config = dict(
    num_key_value_heads=5,
    bias='none',
    tie_word_embeddings=True,
    init='trunc',
    optimizer='soap_variant',
    learning_rate=0.00473,
    decay_fraction=1.0,
    dataset='wikipedia_en',
)
Each number is 128 + 32 x the weight over its row's rms, rounded and kept within 0 to 255. Layers, rows and columns count from 0. Numbers have three digits each. The size before them is the row's rms in percent of the matrix's.

# layer 2 MLP down (transposed), 1152x320, rms 0.118, rows 456-542, columns 80-159
102:109148141182116106148130136077102134161105141124145128163144116157085155115049118075075158112137099109101111115140135087113144144165107132190061058221101120122127092133141133114186113138086067168090161141066050068210098115168157145117100087
092:138140103124121178076177129095114165119111168184122097092137158134129119136175044153139102097173117127106144071143105171119134175150211115128149179121120092152176114101091124112150091078110148066096084134067164178133087126152086097077172189
092:147096100140163149078152103159119119111091116145179159134088107135120111169064098050117117125130155120115192158113120111118142172120119093100157146104118113081085117167099152128153158127127135140087138150121149142102106089136158166192095141
102:118087165127130185155112134153147051150098181173126105141117086151104188112176115148120084175171116111160125149151127100157172198097154143103203128179206101099119120139129101146123117105137075108131150116169135165157133102122126150125118129
096:158124126106127167105102217113118078166087061135134088134116083120121160102137126084139190134129130107170162129091116108124127138106173059078146156098154062082170148152097115154183128163127067041166067156127143076085115163087092167087142090
087:139123140094149088170133138122197155085133141177068137165138135131112152156115169125131119090145131075098124144125125168118117197088098123143147162110154120137165095134057129146127211116121154063136087135242144119065098122175165152153108130
101:102073074123084081112064104144201165104128105125094129137117101139097109103110135163107141136141097064085099095169136099133147114122089151090166139147141195136126172127175173161087135117103106137096166142069141150142132110161137187101119126
108:137145140110188150072136159093111111122117191138122137087140096155092108161151182126131148163139150150140116166156113110094158163122145109087135113168099187173174092216123150096199111138184094090114089094116110131100100077070125102128138191
103:133178062131163107193122116117158102147128175085133108074134138106138150167144155102118140138113181150165109139094134107133143167161126132097125147158068116130077131093129111171088124099103086134162141106150119137081148192106125110120147186
100:174143013103144128121171097115157142108142108127101153119100116175093109122026145171122093167102124158140150141141088120141152134126164104108182124147151100114170072186087131162149097139115163081151140127171166117128182102129154137107137116
101:137071139111103189120095187127111147142100128135175129097140121122125082164131152158160082143151091157145194170219146163097133086077131153123141150148099119139157115127123146141068093083075173130082185153195180163125106140135123139112115116
107:179153089197128122176063112119145173133109139198100128130126088168105138149194117099111114147067143152177098117143125111154122117179101096101107148144121201141150122154156159137100115143139107095136167144108098150175086160073100164133127166
097:093132125131107103142111092104106094169152106061135156180094174112108090117138083129156103129165096161095115125103135118134125098101067087112204050119119119154110102076136077105086092120138144090120130135108112095087255152087105099144212129
092:105140129144117109122145086058074064120120237119098146179163113110114130140117100055144202130102142142139087122127105109155124130146127077118123097024110176119142137093162063119140150108148089116094081100122122117104154066163184180092138109
102:154165101117155121145148123103171130155142132138114147162139133120111153088130147118074107191137095156134197188132148148099139152173120184123067126099110129148081170149117166079136139062166165075101183132113148148129081081102185109152079148
090:148131134074141067141123129132085113088114123108174096102132103113122104125131106073135176092147164124118058137120160114180150079130159110134108147142099160129183081170116144158102144149115151165057149184099131102168102067111149107135143173
105:133166102112177083157124141122129122092100085109080096112092137131184148086116149140113116090144139083087096159117127085139170196120138131112140145059113129118200142161134084089130107162087129180117152139147105122106129103128092147130195180
098:150171109145104146114123099109155148126074098061114092094140121158089047119136106144145085090135069123098117147166152139179139136166123111164088134088100162081188164156052118188118149095069101137134071172134186114126068129121103128129084157
097:110125206119117127140093177120074134108097193164119130086103142089113122124130129099108123149165192146086094092135076124154177163115049101154049131138125121199171124078121140145133172092165105150117090099132081126126146130114144113128101142
093:170052046106187122138148112151136104107141148109099185145144159106083112102105108065105129136145104154034131105127145133162125142184108100120104110173133091129146052081090171104084171106154122135169129123137141114083118118091124159186174124
106:158161137171097146121124137104138044140092127177180131157101142075100137126142112137091106122176136078100118126063112122132107170120162109110098101099123147130111067106145081081074177164090121128122173099135170142135112188105108095123142160
098:122127169107079156067115118171062141109135203146154151146137118148071167163120097058144109102121125139178134133164193114081198144111084125072137184158115082134149098172137104084129168089101134116092148085118088160144155134108152168099140139
084:165149102160103163191160097097206178095184131090141129118122124077188181135125117126102120122097134092144139185110075136135098088156075118119148118191111078093135158149136107126110136112159107207220137149152143096079107139139154177108161111
101:118124169097125166151158166121118154099095174123114151176089114136092093159158103141065091097119187152194112082082142168088105148086142078137105157134152106137126101138147109133096040198124119113133106065092110116134135105204131090090113157
104:117162099134137061117114107144098092136151143149094106142151138197151156099110147125137119142106086077155113195158153113082135109079113131094178130087153110121151131134164111120146143084158173125135114161118154134101172126141124139110136118
103:164169083182115174146130075113130100122167127107100177149160126132154126126098156160157142141141076158124140118165105143123100135089110160072118102161093132074084135110149114095105091153152089121157091095129148125068114134198175136139114192
093:124139109151132112077192146122134203126128123129141140139131117095145099162139074124152182102151160192152136121100106127103079090076170158086141151128177138144111126085170160158171107110124166102109083137078142084114144141155091098082135166
097:136116163160147151092131123115130140125114158115061130135141129101093098070124094119076085104088142170101208077134155100098154104111153125158146117113101106160105094133083199157141135173124116126072135114075080062071143135111111119171150160
108:102091191122108128090117137101166173094088076120136153116095134082154065111179109132092138108162132128181108081137096145155080147153096101165146079120169111098115107136080113136129135160084120138082109111131132142148101177129148084080159112
108:115157191091135115143129108125157149166086153103160136145059179185071115124125166106143117136174174122162143152102117136143090136137150140194181119146095145145131150104126184129190180088104201134152019141117225105146094121108108137130143084
098:088114106118104116073174163144107138097139129110135092130083105102093122144148147107133208123106116120098148155091146136127185084160085071190170172121160075158104074125118098126179123173105149132077159099109140094099157124191094075163154122
103:112120170176159091204083125140195153137136099098145158115134148128150104132156069127152156114134172116084180180140070061128142144134168099167113104108127120067129109155168129099130115176100116197117162099110178199123104154135150107191088161
105:097085121098132169138127156174151143159165139137117132148146096116089160099125079112139158146100147094122138124099150068173098031139075099079154146139132185135083138193067152116095173134146097101096114099091101116136067068056110094136133125
086:122147134107123134139063168127128128175101125149130189089117092076106136146110081131142055118153148112142172133153123120125131144152130079173132137113066121122162101105125127126089122105120107120195159154174164146076097153118152138168167119
111:183160124047094139145144140165108154142095122130096112103183123166109128147094138136154115153153146137152089156136080095193097115132173163101109174125149109153154121111171066128140096137129115138175163104122151082198169110130114060101116104
088:085093141053122117120131183164127129087138130126102197143134104128119102207165124091097073119191133170120147173160217046135128141159094174101124179179131086150122099166152135088142190152108100104195155168098105126051072120104131138177085124
095:131148149080152182146162157134126104174152158203183146187080126162065082189147148095193114152083137032107062181206134162157093161124090120086068132092093104086132070166115102122167189135149140137125113138099113177121157129118120157127061145
101:072150176163146105076164185056145155104079152091105143160135140165124156162142074114104130141164147159154125083118138138079125108117169115153170128192124142138119120113091162117155129126120089158125128128148127109134091120163158101089126129
100:131073164124099115078152094117080121134178115079178169124139099126105150161098162092136155128057089128103135097127144115109045151167075153132117073108137102108156114118122056103146143147131122065058129142127161108216163090154097115073139127
101:086146194110071165170189128171157118179142160140151200057143181133111149110138162105149121114144080099084090160128156137107090147086072134130115114135110060156107160132163165063194115125094114103179141108145135124095111123158165121110123150
106:152157130158130136169159081122142111134076102184144136127117164150108117150095077133108097115113141165129172116124123105128113110138080126151121120098144143123157140155162112075063096140152109122072155148157121192142160109153123077104167125
102:127056135158155097087158190110117096102140119168150160129162136122116115164102180146146140108178106114148148092120153120138155119136143128133182132057143088140136167088131126141158205143095119146084117126101109123131167110156149064141146134
102:171171152104103164148135132057179137167166149157184109116109118090120121108185181126133177159068108117144161146123126049175155143129133109131141170114142118132162123145071130113105118133102171127108135118085066127137135100140085121139147107
100:126125115169118153101171099086096147211151136117087165159109111081155092140141144129124108150138120148166089162152073114121114127090127114141171096150101155153093189151192094107230149091159182115151054082117136163159089180112164095153139118
105:152136151096200165081135083130124138167161097098142070101139093085172096172114145117128108119129099104158136123136075090112119043186154125053144149141125113116074067154151120125143149130110121077119066114116078146164087092175174110169147115
097:155096154095144143101125188171131162070106165139120204143091148169182123120158152119118143124161077147122148161192164142102198123108156113122127143152148195148119152082183084165169115129093093090139138065057106099120164175104125127157100132
106:106133156162114142086115065115081097144130148105134151158081138105189129129133170101180113168177155096170128188207135076142105102107153128143115137103124099139115109106118114150107133123026184147141178080205082120112131130196103121142085127
099:128115146083130174156114110167140103133154136177083161124075117128062125063109091200114121100114185128187149156131122151131105104142134151146137099170117070119124111130104136166139124134074099122070115131121179160112119124133157073122188159
104:146120139124148087174119098153125099106112229123111112148132111104151085082153201029120129104112199151156091133089185155088133095094094068124123109130145188079179091152113126103145153150149130148137205138125143111077120177132128122134156126
097:113098122142103140141127126126141088144100099066000114115120184158161124096126185136137105140111136153102154128119123119067125099166148123103160109101146164160087126147189166137126132076181134080162145090120152122132155191052083141213096145
072:089127101140090121201140083083136104081172148172168144138201138199125176083148154163132142073159155095126103111137121143177137089139025102129221075134117106159164159100109126123162117134135126082153162167168112064102190163106128155133137123
106:142120138161055171125139132150179120181127122155115102041148103135133100124140123130153106116149121133157126124188079138143116136113107169182120225089102159151079118135154185114152132113132066134097079083068160139105142114158183132077124141
129:139140126146125164187134108097117158169138084131139176167109091077149166175180141180105133148161124142097137142150138108143155108142141081128165137089105123130036172073122098142078064164152102140052139087084174088116135160104122130108101178
104:147124189153119200087181115197127077131080136096179081121156105175096066148080074119109133127137142153119170104102113087146084082094159125158147088116089176150142157102133098114113147051106136099135193123122133210155089114066163122170141120
103:146105151081109137161104076147078182130134095096084085087172167154153107093142165124124128129102151169140095157203069136161169144205121162115124117099143131067152096064081112104157086125153099150098162153133135127131188122115139124136146136
087:074143165105174138171091138118096119118166170120105113170085185115115069109107159078148033126123127130147150130156136172062112155089179116109122098177139054128139111116069135059153150141073128082144107116160172163082163154136182126142135126
104:067200109133090133145100115161168126113147115130095114111114103118188103162165091076145125148143075124174181131197141109121082171082118134144126121096157143174084121146069083113105136135119221144162189192150098100104166105094101132106095131
095:098151147168116080138177112127109114163154181167137088204140128193140106191152163020157092095105140171157121136122096116178121118084114102132112084151139117107064104108160124142141117131111096158084083117126186165113100090131171108066141115
101:105144088092156093124111099140146065162128181170142079105121091157177101131105111119143158075119135097076105112169135149108151099122175103116135177153158095064166096127130118151115126147161119129112078165141116073185088155168109130173103143
108:149162138153128090094148100227141171104175099077108105124180085097125130106136106114109094174111116149164167119069132162139172115108161059188155092110119169153135168185163122082149125114190136113183125140141151098101151159143125107131097115
095:121205121078123158139105133146155103157128101112067103175155174139143114132116107082184088157143108077114137127123183078133158135099128192116128121044164094138115093100136181169118156117078110153222118088165183137079165166136125163079169081
096:069067107096122077084108137181122139117111119124160159088129110112140113142118159100106136142146118138157169110092160120138116130118223129154152106115122162139142120040143106126158172155125167159122057130194144081120165066137139115102108150
092:139117203167178120098109107072068114148100048103137112155162093114117120175076135148139176149149149097083172172158091175166048133129145088150134156135157100125101090035070124133203155081167124132112123160133170159115126147099129119166142127
102:130133137159108111160168156108072144110082118193179148082190110117118072142109140082059139120136098119151099103103113182102148133122142111084073115105132161184159060115032150110157071137138101158112150128122089099202174110081129125060088168
098:143106074154122090153119111080089164126174157119163108124138091133158113095169129113203099133134124081098109099135146093111148085121136189058178126134127113120121145146215120174050167115167086138151124109117127137100112102126119107121142133
082:233162124129085091149109122078126148149064146132108063149115109120138110130103139080144127132151142167086148093120183184076049096130137076062131211134051107121108115136087085123163127155154117137101122154154114131125142177133156112093152162
100:115143115138101165176128165147083115136140146139109128088147145170136092114118177116150159082117142176117103120113124067109121078117107110110142174149121160089133108175133156109173169076119124121118084130096128072118131099107133131119132130
096:104125110178155137127096095114137117134138170203121142157156180190120172102126156148143098138096121159173046157195107150059114106131142124155134137124073136167151143112153145114061161119105107120098118151129143123128078150150108174095062087
104:154150124123094155078181154141103157138134108143113133181091177107104163093137155179149210144172058067120100108045148131133067125171115141125108098089155178139122136144165101158122107135138106099128123117208097126119086162154159119106101129
106:071160150138152163099124117157179115116131176140053143165204169148094115150177203132152076075112128161098103132117103097142070131161188102105134148122124106088155148161139104114114163124090131148097137113170111132095184122090120104105125148
087:195124208094142065067105097108127129210105095128133111116139068089157144174110136089139170123159179133094084119141093151140125081167123155112066133094130063140120117139134091145117185168170151119068092150163155181146138057136173161132130107
111:178116146114186140169164107111125129134137091123147124091121120165105211108125121155091070130133119138145126160163137109175132136132157130155128130123142146163113166127133038182165077072115136107107181098166165128114105116145128122135175133
098:082157074139166161129098137081152121134238129095188072090150195099097160171134101121136090118108164116118091166175169111195141156138129113072098132146119166172188128112136142187133090118130120121133075124143102189106178128164096163098101116
112:126113092097104142123072118134094152145090214190146133132137104126124133173151166176084103111116142162165088100113155141096095095071108130041100131204168138133114151146136171108142163170190137131128130112168108155115088134093106191086141087
094:104134100121132132108100128091182056094132083162137145119212104148116143137136112102116063089093114107155125103130167098113168155114138078129114110138145138113148108112101157133218132159128102097089115036147141138130137113056103178152141114
096:138095108147185134161125106090172069108141102156108132097110112127136146111118158107152099173131124101090141165143089140102136141078094147179181136105158144172086124171133144094135132178067109203081125100095171063133161146139120167151175108
095:095132161210144112142160169152150148174144117094090087163109120110126129180123167070089158153162085182137143087096109112138136148141086180051125197124118144118157147115176187191095135143112131129131092167162097183143149167203110072082076115
101:086080125184136121106160099090091109137122118116150155158108080132101128114111089104134101134144101093126135172156112107140053108125122122188136137083152112056169117157156150153137071143080144031161098122148053118134069148119082096195098125
096:130130135125075090125109094137156166152107082067124118150077246124123136213120144119062158118158155145134133096103178105131115165123145141120104088130093134155121096154160083124117112093097114119135099181116164079106080169156072181108119092
101:143123135075195104147062139107127124122174134107077151177145169124168168132121046175140183143128149193122115128143172157109110096159129126139154134137103149180114138065096076195106123138170155150120163150078095085091194140149155128171113156
106:176121153196125097175155096177140120098143174131102112121088120147149142079184057137127108137162137153098105094098103142096097147100067115141182079066094131141172096165129108119126125171129163097201100096100166102074132128102104112091169175
102:151192135157152127129170150119106115115091177193118104056147112161129087126095092167148094104119109153137131105180143112112143133127132169154145116147126082146150055062216161101112095118153153099108171119131164135134135133152107124097170149
109:147140162128087066132156179127082113188112184098115089118131107125157155166128094129185069110098171035105153110109160098139185120104124134137126124120105115120084140178162126136105120133069101145186150145081122141133124064147119139129106155
093:151159137134083137159200173107155106085107181143177119159139112117130124158152142145161134115140171101145130095095129103156148131157105068086143100143171145113118112114122062129133142062135165141180143163161172106112110149188108063182097103
082:074128061148120115107138128096125168098157125101158099176102152143072123154095151146095168159152097116088140128085145171110108133101102137150107127133167157143120139104075176177172111109126087131061169104091155181127133087157101127131125073
098:136120082192107129154148190120122148111115132104132167133141100120132144094129134134156140128054086138119145124114073110121115177097052116116104105202127132091146170105111135145103132150147109147145195134120116113154142143111171126140141132
102:110083184099145156122101067114073085102159095167216149117103181135121109084146147103107129167146090133143168138155142153119124062172144153129142128155161063145170118094164139095122111150114141069131158029118126059109132125107138141091179088
# layer 2 MLP up, 1152x320, rms 0.124, rows 457-542, columns 80-159
103:145150165147125103140143121047109155153157139168140100159114118113113147090105121142163147178118085119106189144105081133106103148190112173162079118096114069064143121129107080151090154078115053092130186124173120081153105155175111201135214099
093:047122138151069133107084138108138124125134130172088168161151127145109150097162141095123064123105127094129112204121175085144062103080102139142105170118133132140112153109118094100070082137117125135129141095124180134205094152178153153109110094
103:074045079122101140107095163139112132097138183118136097114177181129117146124064101152098102157125068117133157132198106121134102099101056157189137083060120145096183144128158153127072169130160134121134144069179120165106137114108120139157104119
096:179101089114084154126151056113055132183165173156135143176126127058180139118171113172118122174141106169145133083126141167106131116114117142114145131120118099140156130165171188149127076103148141085134086110104095142203163145186161115142101146
096:102149131155142187113142095105122157097083147188120134148142105121122136129078105103137149182135149162174122174135142099130147118155114173150135121137159132161151108122111130079100137106118127136188151141110143115169165139088069156118129089
099:137163168095117118141198080109148149133076106071114106133161162139167139153136146181136132143117098129141151142102160151116144154150145116100158209117128135112105138099079151099168097096196137140121123087165115149113151127069104146142149093
103:198103179107133083121147178137125137097115112094119126123092141161109166093164161081079110127156156150113179152141098177147157058149097168109128150111114081081137116112119167144193161122124139119134132124113105108152118129132086155158162134
111:128155174128106142095108132166135130151081077122164118039078141163135074045053148161119139074114106137113153061122144072171118103091107079158084140128174111141109123152109138125136059175160057147113101141180118090228129140161080122125139093
096:108151068101191168119130140081143092117108130104150176102164083170190099176114147210110147107094148133084175167128107095138165181168179129159172203162117170115157101134141121158118078129094172107142083154047104145135130110126175112104092110
099:124120156116157087103105097140207118132163154123113139130139147130172163174066121142149141126096166107155162136103113127065125161163129181125134132153128119080115112104135146096069140159122054099153100130155139158086102126148115188140142165
111:113145075104140183093154174176076172114139055127068174074144137148170085153134189125087149184139135131085108151161089154148111095128111133090108132089133129183120133160097124181142148051155112130138116137166162118155144109120160179083106157
093:193142089169115156124082192152117138081069085153138107133132145120168102096198114070148151150134156188192085124158197137111182141155090224175131143105198104120168104103168123125174136088149121116110158154171114091114116101105148098121143105
083:147133149120061092106101173137105115091115135169104106116133194158141062208157137177193197089060136163122111132179093104100078069132191128140175109110111135108110154057131118102131127173109139179109124140153122109066104134160134095149088132
103:072068126122100170119136101107108090144101150116147076164112157128122071117156153117167132111140169083097148142138085076093051078178151128143137104160162115142113143117129120142171124182121125104140185179119121156178129168135182138106189105
099:116095157166127152088107151124162148080081126130113131105125078178146091108124114135131108158108109112198121155126131123111095108146045114127192094070154080108130095101111094113128104145197175132127105116135086101105158156120042121077099095
114:106108115110082121111144203063124155181159126153189081190058145154150110086128095174178202149134129167139120132129107069146141151133071146098139107162132125154165144152117064090135100137162121164078159046157146109192077102086142117067184163
098:112116128094122119110136109171131112186139142152154088114112133042128107096129139172151151160203107127106149115185137162099090065177170113113145139135186118096096092124064118161157144151165114159079117080125126177179150140079065102150117117
100:087135091141131112099118128160137146154116118054120140161155119113153143145115185082059085128140102099147109103165169178149141140107120165099120105094099173136094142174192117113146148113056160116161118160113148193137118191158048082101148158
094:092121166143094158114175163130144157159110071144173119176131118112134069119135158117124130151075121106093153106169123122166196117149124176085105189149126166133195124150163137144122147169102061108121175154121134158147145129114156122132055104
096:064119094091103176170194151119115102171068056115140133134135060137160128046129173151091102065133093117162086124169142145111062135154102103063112146092110116099104120151189068137151126147076166096143125105087102132121140090070129129173190107
103:180073087107138126122160134173142117116157110183165085153092093165129083130121129149109140148128134101157191136097147153134113173140111114157122150070154124099141148107089128174224108036192118156115183166099107086084105071080109095109111085
094:176104090126138138131106161106099090187139098134146124128104158144093092148171147125120151161130146131103148116078138127152126151123124159065113083114131221165064097157135111105131128100091155092105140148129096166144130140149155112100099159
100:115131196148104113084099143104068145065078074117113171135165143104090153132185099119121126123193152088127132128082136112107129075112116142150128100126086116168105129112160123145164157154109148147096096096130179155162166134134128162165101141
100:113128130129144165169141099179101098110077100116075165088112179161147126167127176162155126119074140142141162115177152089109127093144217075111099091101152114140093141186081195082098139144150132114111134121132175085230124115164135075145122104
101:112209060128133145094098169110127143135087145113164113155156209119166133161158148191116127133079093103173146125081157105112092087185087074123127159078083129146149135168124139142100136094105087119126097161042095127181077132207125132085137143
094:138067161106111099130117077132151120131127125157185116082092174204129139105100075158093087168145088060158134175052103118148118167128078178148093142153092131131146114153116110148088160125100126140112167175132169200120122135145109082094092105
096:116105092100127115156141129133167134066144158105185093152129104125170143141109152161123142153119125123107116160133176124107151127116117175158136177178166104119142186127101124102113120101135107139080099109176141177115129168138103141124109147
105:162126086089136155183070194093083092154142158205106149122112122131151062148106083144132115129119164156116115072120080106162135151110169131163132156136158157154083142114150133136142096132121127101087099159175114132180160116107138158131128134
094:059105129171133170153112200089150117124108128111106133129093128164157131120133142102108135188104198094128090154142124150164093080172144110135197104166083121127080107146154091076105136158122128139082163107166102117129101052142126071109095128
095:111132114136091114094152172151124117163099089171151098163174138120168120146127137148103115143108187124208166148107129127162166125121157146108139147155076152230177146123144087109134132096114097112134171116130106124122045108106080130164170112
096:061120132135110126123108162144110131091097150141111131129173110166088152099141185111134071140106107098149090093142157108175145134101155116136126150141107165134136125107149108081103125106177096170195113116161137108155106110138086160117154134
098:152133168064131093098115169168111089087108133137198166114162092140110138057108169121112067120094090116162121164143142204104114135122104122142134097074143076119124118147111152161132159134150190112195150172156147186101119134113155133197122106
107:132121071100087144154118108125135132159174162097176116114177189095130187123133109144095184146155094142099126169045123099174138090023137180058151069152169140123143145147124168115111128082094150149151128147114166105159133146121021085141121078
108:124116137147120173125159178117162075155137109127178143113175102135139127101141139133133165083176151088089137060104102148163108193131186214120186120134125123178151162101128089118112072123193123156156067143141108111165105115119077155161105129
097:148109098161089125129050121116120153179134140163179133145181134161193162125182147147092160132124118061136134096097172108136087094152144137130114128081080110144048171116123145111093095113191168120093110062160134128094153100164173065091225142
097:102187108091156073138069165156120128126146093136122139145154103156131145060157149123090147104124138139106100160087148151161140070093156103142134111117132096186152105116073157136097132107176087152116140086146128051172113105195152149115147143
100:175165120126052127147154119193120119173158098111119114074151110075150133108137143137108110160105124095105127115149116118193129148089182188136103153105131189149155152155114107081097113158121158124127034087087108126078152155061182153173169108
096:158065093083121186142124116158123127165126130138143190120137164160096184089109140104149159126171162109084121129171158134061133116128167081120083164166183137119189151036119127120185089084117218107146108082079159123171153125141120149135037106
104:183158134105163096069123079146059113091169139138130081136097061128149125180169083129094158104169161156151155117098146125117205137150134145135163149148146142116105144119084108105129163080159136174145128070105085175135155084069097102097173140
098:067120149116181136121134133119113170173154107146136164119199157098177095124131090134135110095131122173085124184094099111148146098177159125142157150140165109072121097117103175128106121128154121142193135167088124123098146164114147149120124138
107:149142116071142136062137160154156098087118098102145116095118099051114105140193154109107108157082091143096121173152132099189142127127148126138157135116152209113132143157100176083183104121117165120111219162185096147205119117118098178180163048
098:181138110081126105108099200128103131144112125102186179197162140116100087113070133082085067129107130193149155117162093144120121106122064170138105136133135110106155046077128168142161193093133179174123122169144139096171099161112109120037137083
096:136109146083143165153151114110143133109156087107107170153107135132151117151054075197180147116158142120119071172122125179124115104141113169085165131119112117179153121093131133145136095166122137104083094113203160132107172138160140160117130139
098:066151170084126097180133113141086123110157170159094161135118126182140115170143116134079097158123129159081076140170161145150084082137156147175066106144097084151116145155116100137143109094144136157120153069063117143184194105078076127128166144
105:127132111112114127141114126128145151165200130122108156102086124121042099061080175055134130132077190073176107097122135147137185185122125121136136094081128127097109161114124137130125115154109142144172208116152134204092128090143105132131064124
093:134128082173073144145119119107061126089144156118128102136145136081105157110170139167094140122123106151126137077147141114078097035136173134130092146174189126086128112137159078159131161075096102090131139116114109083115094101146150114120102166
095:102190113173156056103167120115126137121161119117122172137104088142137080214177136155098117114127117142136148123130148118120162130119174130126120132179158162136045124131198139141146169135101131169211112121112093157106170110149100067155094138
108:152094191141145122081080171098114121128110108094135113173129104117152108098132099115092146085162135168154229128152162105178156137085139134117117156114093128138202175177112130131184117175109058119110181107108162077126102114173152115099098113
098:120121133166118167106151135157102083108143119158139065119101128114153093116084123096146068140079118168129134146139141186198128162110139120187136130123143142148122169123118119135093189137145139178180111150171169149122080096140147118077130141
072:136149170106116161056112186165096133160106127044124156157108176144124147125069069157092125195156096179152157153110128113082110123116166175113097151140096145113170107061169160142119171101160122162126122124139130162115089130128122096134189134
097:140076126138120142147088138100185144111106127034178117136172083132117106103121118125101137211078134138103164152149126143130157094129119102107082170125153076166083166125121118109104146155123129137139130088107135089112093154113144144105163097
133:094151148113105156147108093105112145179152089099105120120123137104153116142144079166119121132130140085136186203148142196148133135138151071087120170129154114106085159085075123144134111124122118177140099139125174147104135162124116150112095139
103:176175076141162149109099150148157085154097151127156129142139123080050121144170139112131124103159110114104147106161197113111108141118150098104121185146120170137118094116120071152153111110183169141074101125124096127152107101116108172114131131
088:121130097107114132185150215104120133123157159151189182158127148129159164097115120172178138134180126071149128099088137107136179106099142144126077052086156116122138113086137065130153109129142134153165075124133149172129086108077124123131129118
101:124101098151053190154089126163107141134113114157136130129134143143115168140133089147165117171143094143144148109149085185122140143166124124110160167170105179114106134105095102100097096083103127127099114183107137140151088158102069162112160110
101:113097107129147176111161123095102131150136154077172100103121170188073115116147115144129136124080111113121086123102132173145069126152100129138111144110116108160084144132127075144160155082103126116177130145150125114146098182126105196127077206
102:124134091117153199092119157095151135144132122088154153110097141094087114116125091153080139134139070162050158123129188130116089203092185130146100143089131123223146176143061173117129157135060151085164190078129084069163116174106127090217162107
101:102135105122151092048164102182091192149087074126117112089174123140110085125141134115092137076175102144034130143090062165169056169102172098088159115115137159090118161134088105132098112094123127103127118171139087089132106144133151045126144142
099:096097136089180081134095138168120116134175151128139140152153151184134086123140186097164188095125131089114125124145154132094171194079085135085119143146148109146119125094117104081147113137158183070033214093103132165145087102119112126100080104
097:175120108115133135171102136155128064187159125111091100145196089115103139143137152150142174163126144145094123152131125075161148083178132220128131153119118109134132126159119119117114093089136105130160138093150153111114150175147122148080173118
100:106123121128143112154097132125091120084089110153176103087197074137185113114129136156090165129164122143092162090070106074069105091219107152118103104163094040115098138140086166115105108092091084166129141173140110144145112142181104126171086188
094:126137101087149125163147126113065125165110204125113099150138122190117107115140124143101178114179183116145147154111105119123157126168060127156145191122099103127138129103113118109151118148112142083112110116117143140080086149107199110130085141
101:116191146158098120157153113106155121159131151079102137115065074104082175124173138090146078119130179129087112123104114075102164066094119102126125096128141141095048110121128155133167093150179159122177089146117141153140124140088139143144103133
100:112141156143110120107188175117074146147160144103120184141112166134126163148074121102087115156135083134153085149126147159111089142113110071158146119071080130145072151159169170134154124137159111188090115140114099188126129165081131148088103163
091:060105104103170127120146133158107089113135121153148165123151151156106097132130159182109103096083133117176119158126124073155180171097093221151120073186136117135160092131160127167128131134133125136080096162109084132135096098160104104149088087
100:164091075135076083156120124120087151042093096103123102214119134156139069121174117135170112097096126138159119155193105065124139158103099082128136093117099146156065168075137135189094107140112136106128085151133140133108119172086066049059145119
101:071149111145069079159097109108082095117142155147109116131128096121165095185189153190117126130100155179064139129142174162079144155126124106154099100169173155077116131152144112034185062118161103157139166117130128113235148161189093124142136088
099:069176135108132138173128140128101093095118166124101158110094159127060107085140112144077124127098200102161138179141098143155128111150162098157103131093104137113155177129131157085137162126125125077141119145138171134133184135155164143060144079
105:131173133185153119159112085055134162149195126067145189110160135137109084130212142116096104097136152133097198131195129147132146127136121137134163159077140116131040064072129120213175096142131168164058140125121160165098110108091131114122150095
080:080151143161148129065087124158137122140103168170102175104144139165103147105202107145170101150179121132076183159117163148138096130078141048098188097175182182104122143102173198166111136135123131111167134100108109122137109131131137127090192114
111:125131164107145156127131150035139104106064130150125119148076145122151114070164138163117133113170169070167102135182113163146083189163135102119075104117116063110151153140212155177115096076146098078163122169082103103136075115119073091123172095
099:173117167124102134123148108147106169118110136142131120252109101153137120157149076150080108163120166155115141167039098157038110111159111158117129134133082185119129113156016136113121100103101104158136181203157093117141173079061200195090090148
113:080144151104168147124168194129128127079146114121179085077156067127149124183159114096205038135133136105156123105114147073076144156115139104134104165101138098142188067124100100111133142186162131071110200153107081102140161140137145100158102092
102:177158130134132142169189107133098171090110153150084142101054156089145109115118124082138129128136151073111109102095168079116115187124115098119144125146126116145135118093179089076126083141161143124134129133113129072139147148158162123195083145
100:144136134066081047090085125114115200103114151133144150128128078161179136137123097154155143115094197111071156127089124087094073180109175129132141057129105131132165129126125125089126167083182102071102212071147102107109118122127133159152104134
101:129144060112117120139092107171136184114122198160170147146218124098143086128134107122099103082194138080188159116126096135149126114131159094122124172127121119123116150104090116085107136165172127156097150146129137126092197090102061166084164118
101:110134161140132104118109123135104152101118110084148165128106052143140080109112189063130159093202148137111169094114154115142153073136095163149100213174161087137139154168101120132165127100129090179095144118084125105119184154096102111163149125
093:145081104179084133103143118097122151118202186096185216085162110125131062110121116103178152038193101117118126156208098043144128137159157064140114171136170136115096165107125126140165128162134184130111126075097076184180202137116106098129165134
098:072104053155161066138055146112135061134085131066182103125097093110165124126177174138124148159140140118106094169142144155134149147117113165120118129148138181128115100176179179164096110160173077119121089142124131170177148128150122162117210091
102:136113147158112168159145161110064118146110100119135166153147149057154163109104160163121104117097163109177141147157106124142131153156138113093138193150118113123072091124175130120165183164116091075104130086107100114135076124116150049118146099
108:177112148138168193196081139159114176152115181069168123071154193085099153101136132114072100167124058082121140096107089146134142126132108150173129120161157142125176191073140138084098088107159113127159138109155076151109120100116128097036144076
102:146154124134180111152213203134132095166132095142182118140132137118141092090147114067114119149085137077085183150151113181167141141138095113100114123038086140136114120109141130156149135127123143101126110173148137111082145122063170121107068098
097:111163137132175173116139082180099045159163072102152121176199098140152159125108165123116163159132134095130092116184146142057120176132145130176136140135133069144128124116124158155079211109145073119123162039103095130144174138134120164118133175
088:128134135158111130149133115118102106088097116098101185106120136072147126135106128154159126170147120143175155111099102112166111035170085097098123157140102097159100152153127083050079084125110136147191107158117128112130128109048144152151128121
102:123075172120114133096121086115104065154104159166140110064124169126097089155106113115147138140155115043144123131086198148114116117160179178149107186092109159130100103128130206124123089132149088151084055144176226202178179123132121161136176174
091:141165106132142095136123131113126151127189166140115110133121110168133111162146138112175132128118173109121105177133112146160128168135148115172135183137141123098083124114155165078228158059050163128071140129074122095152134136159128103113110154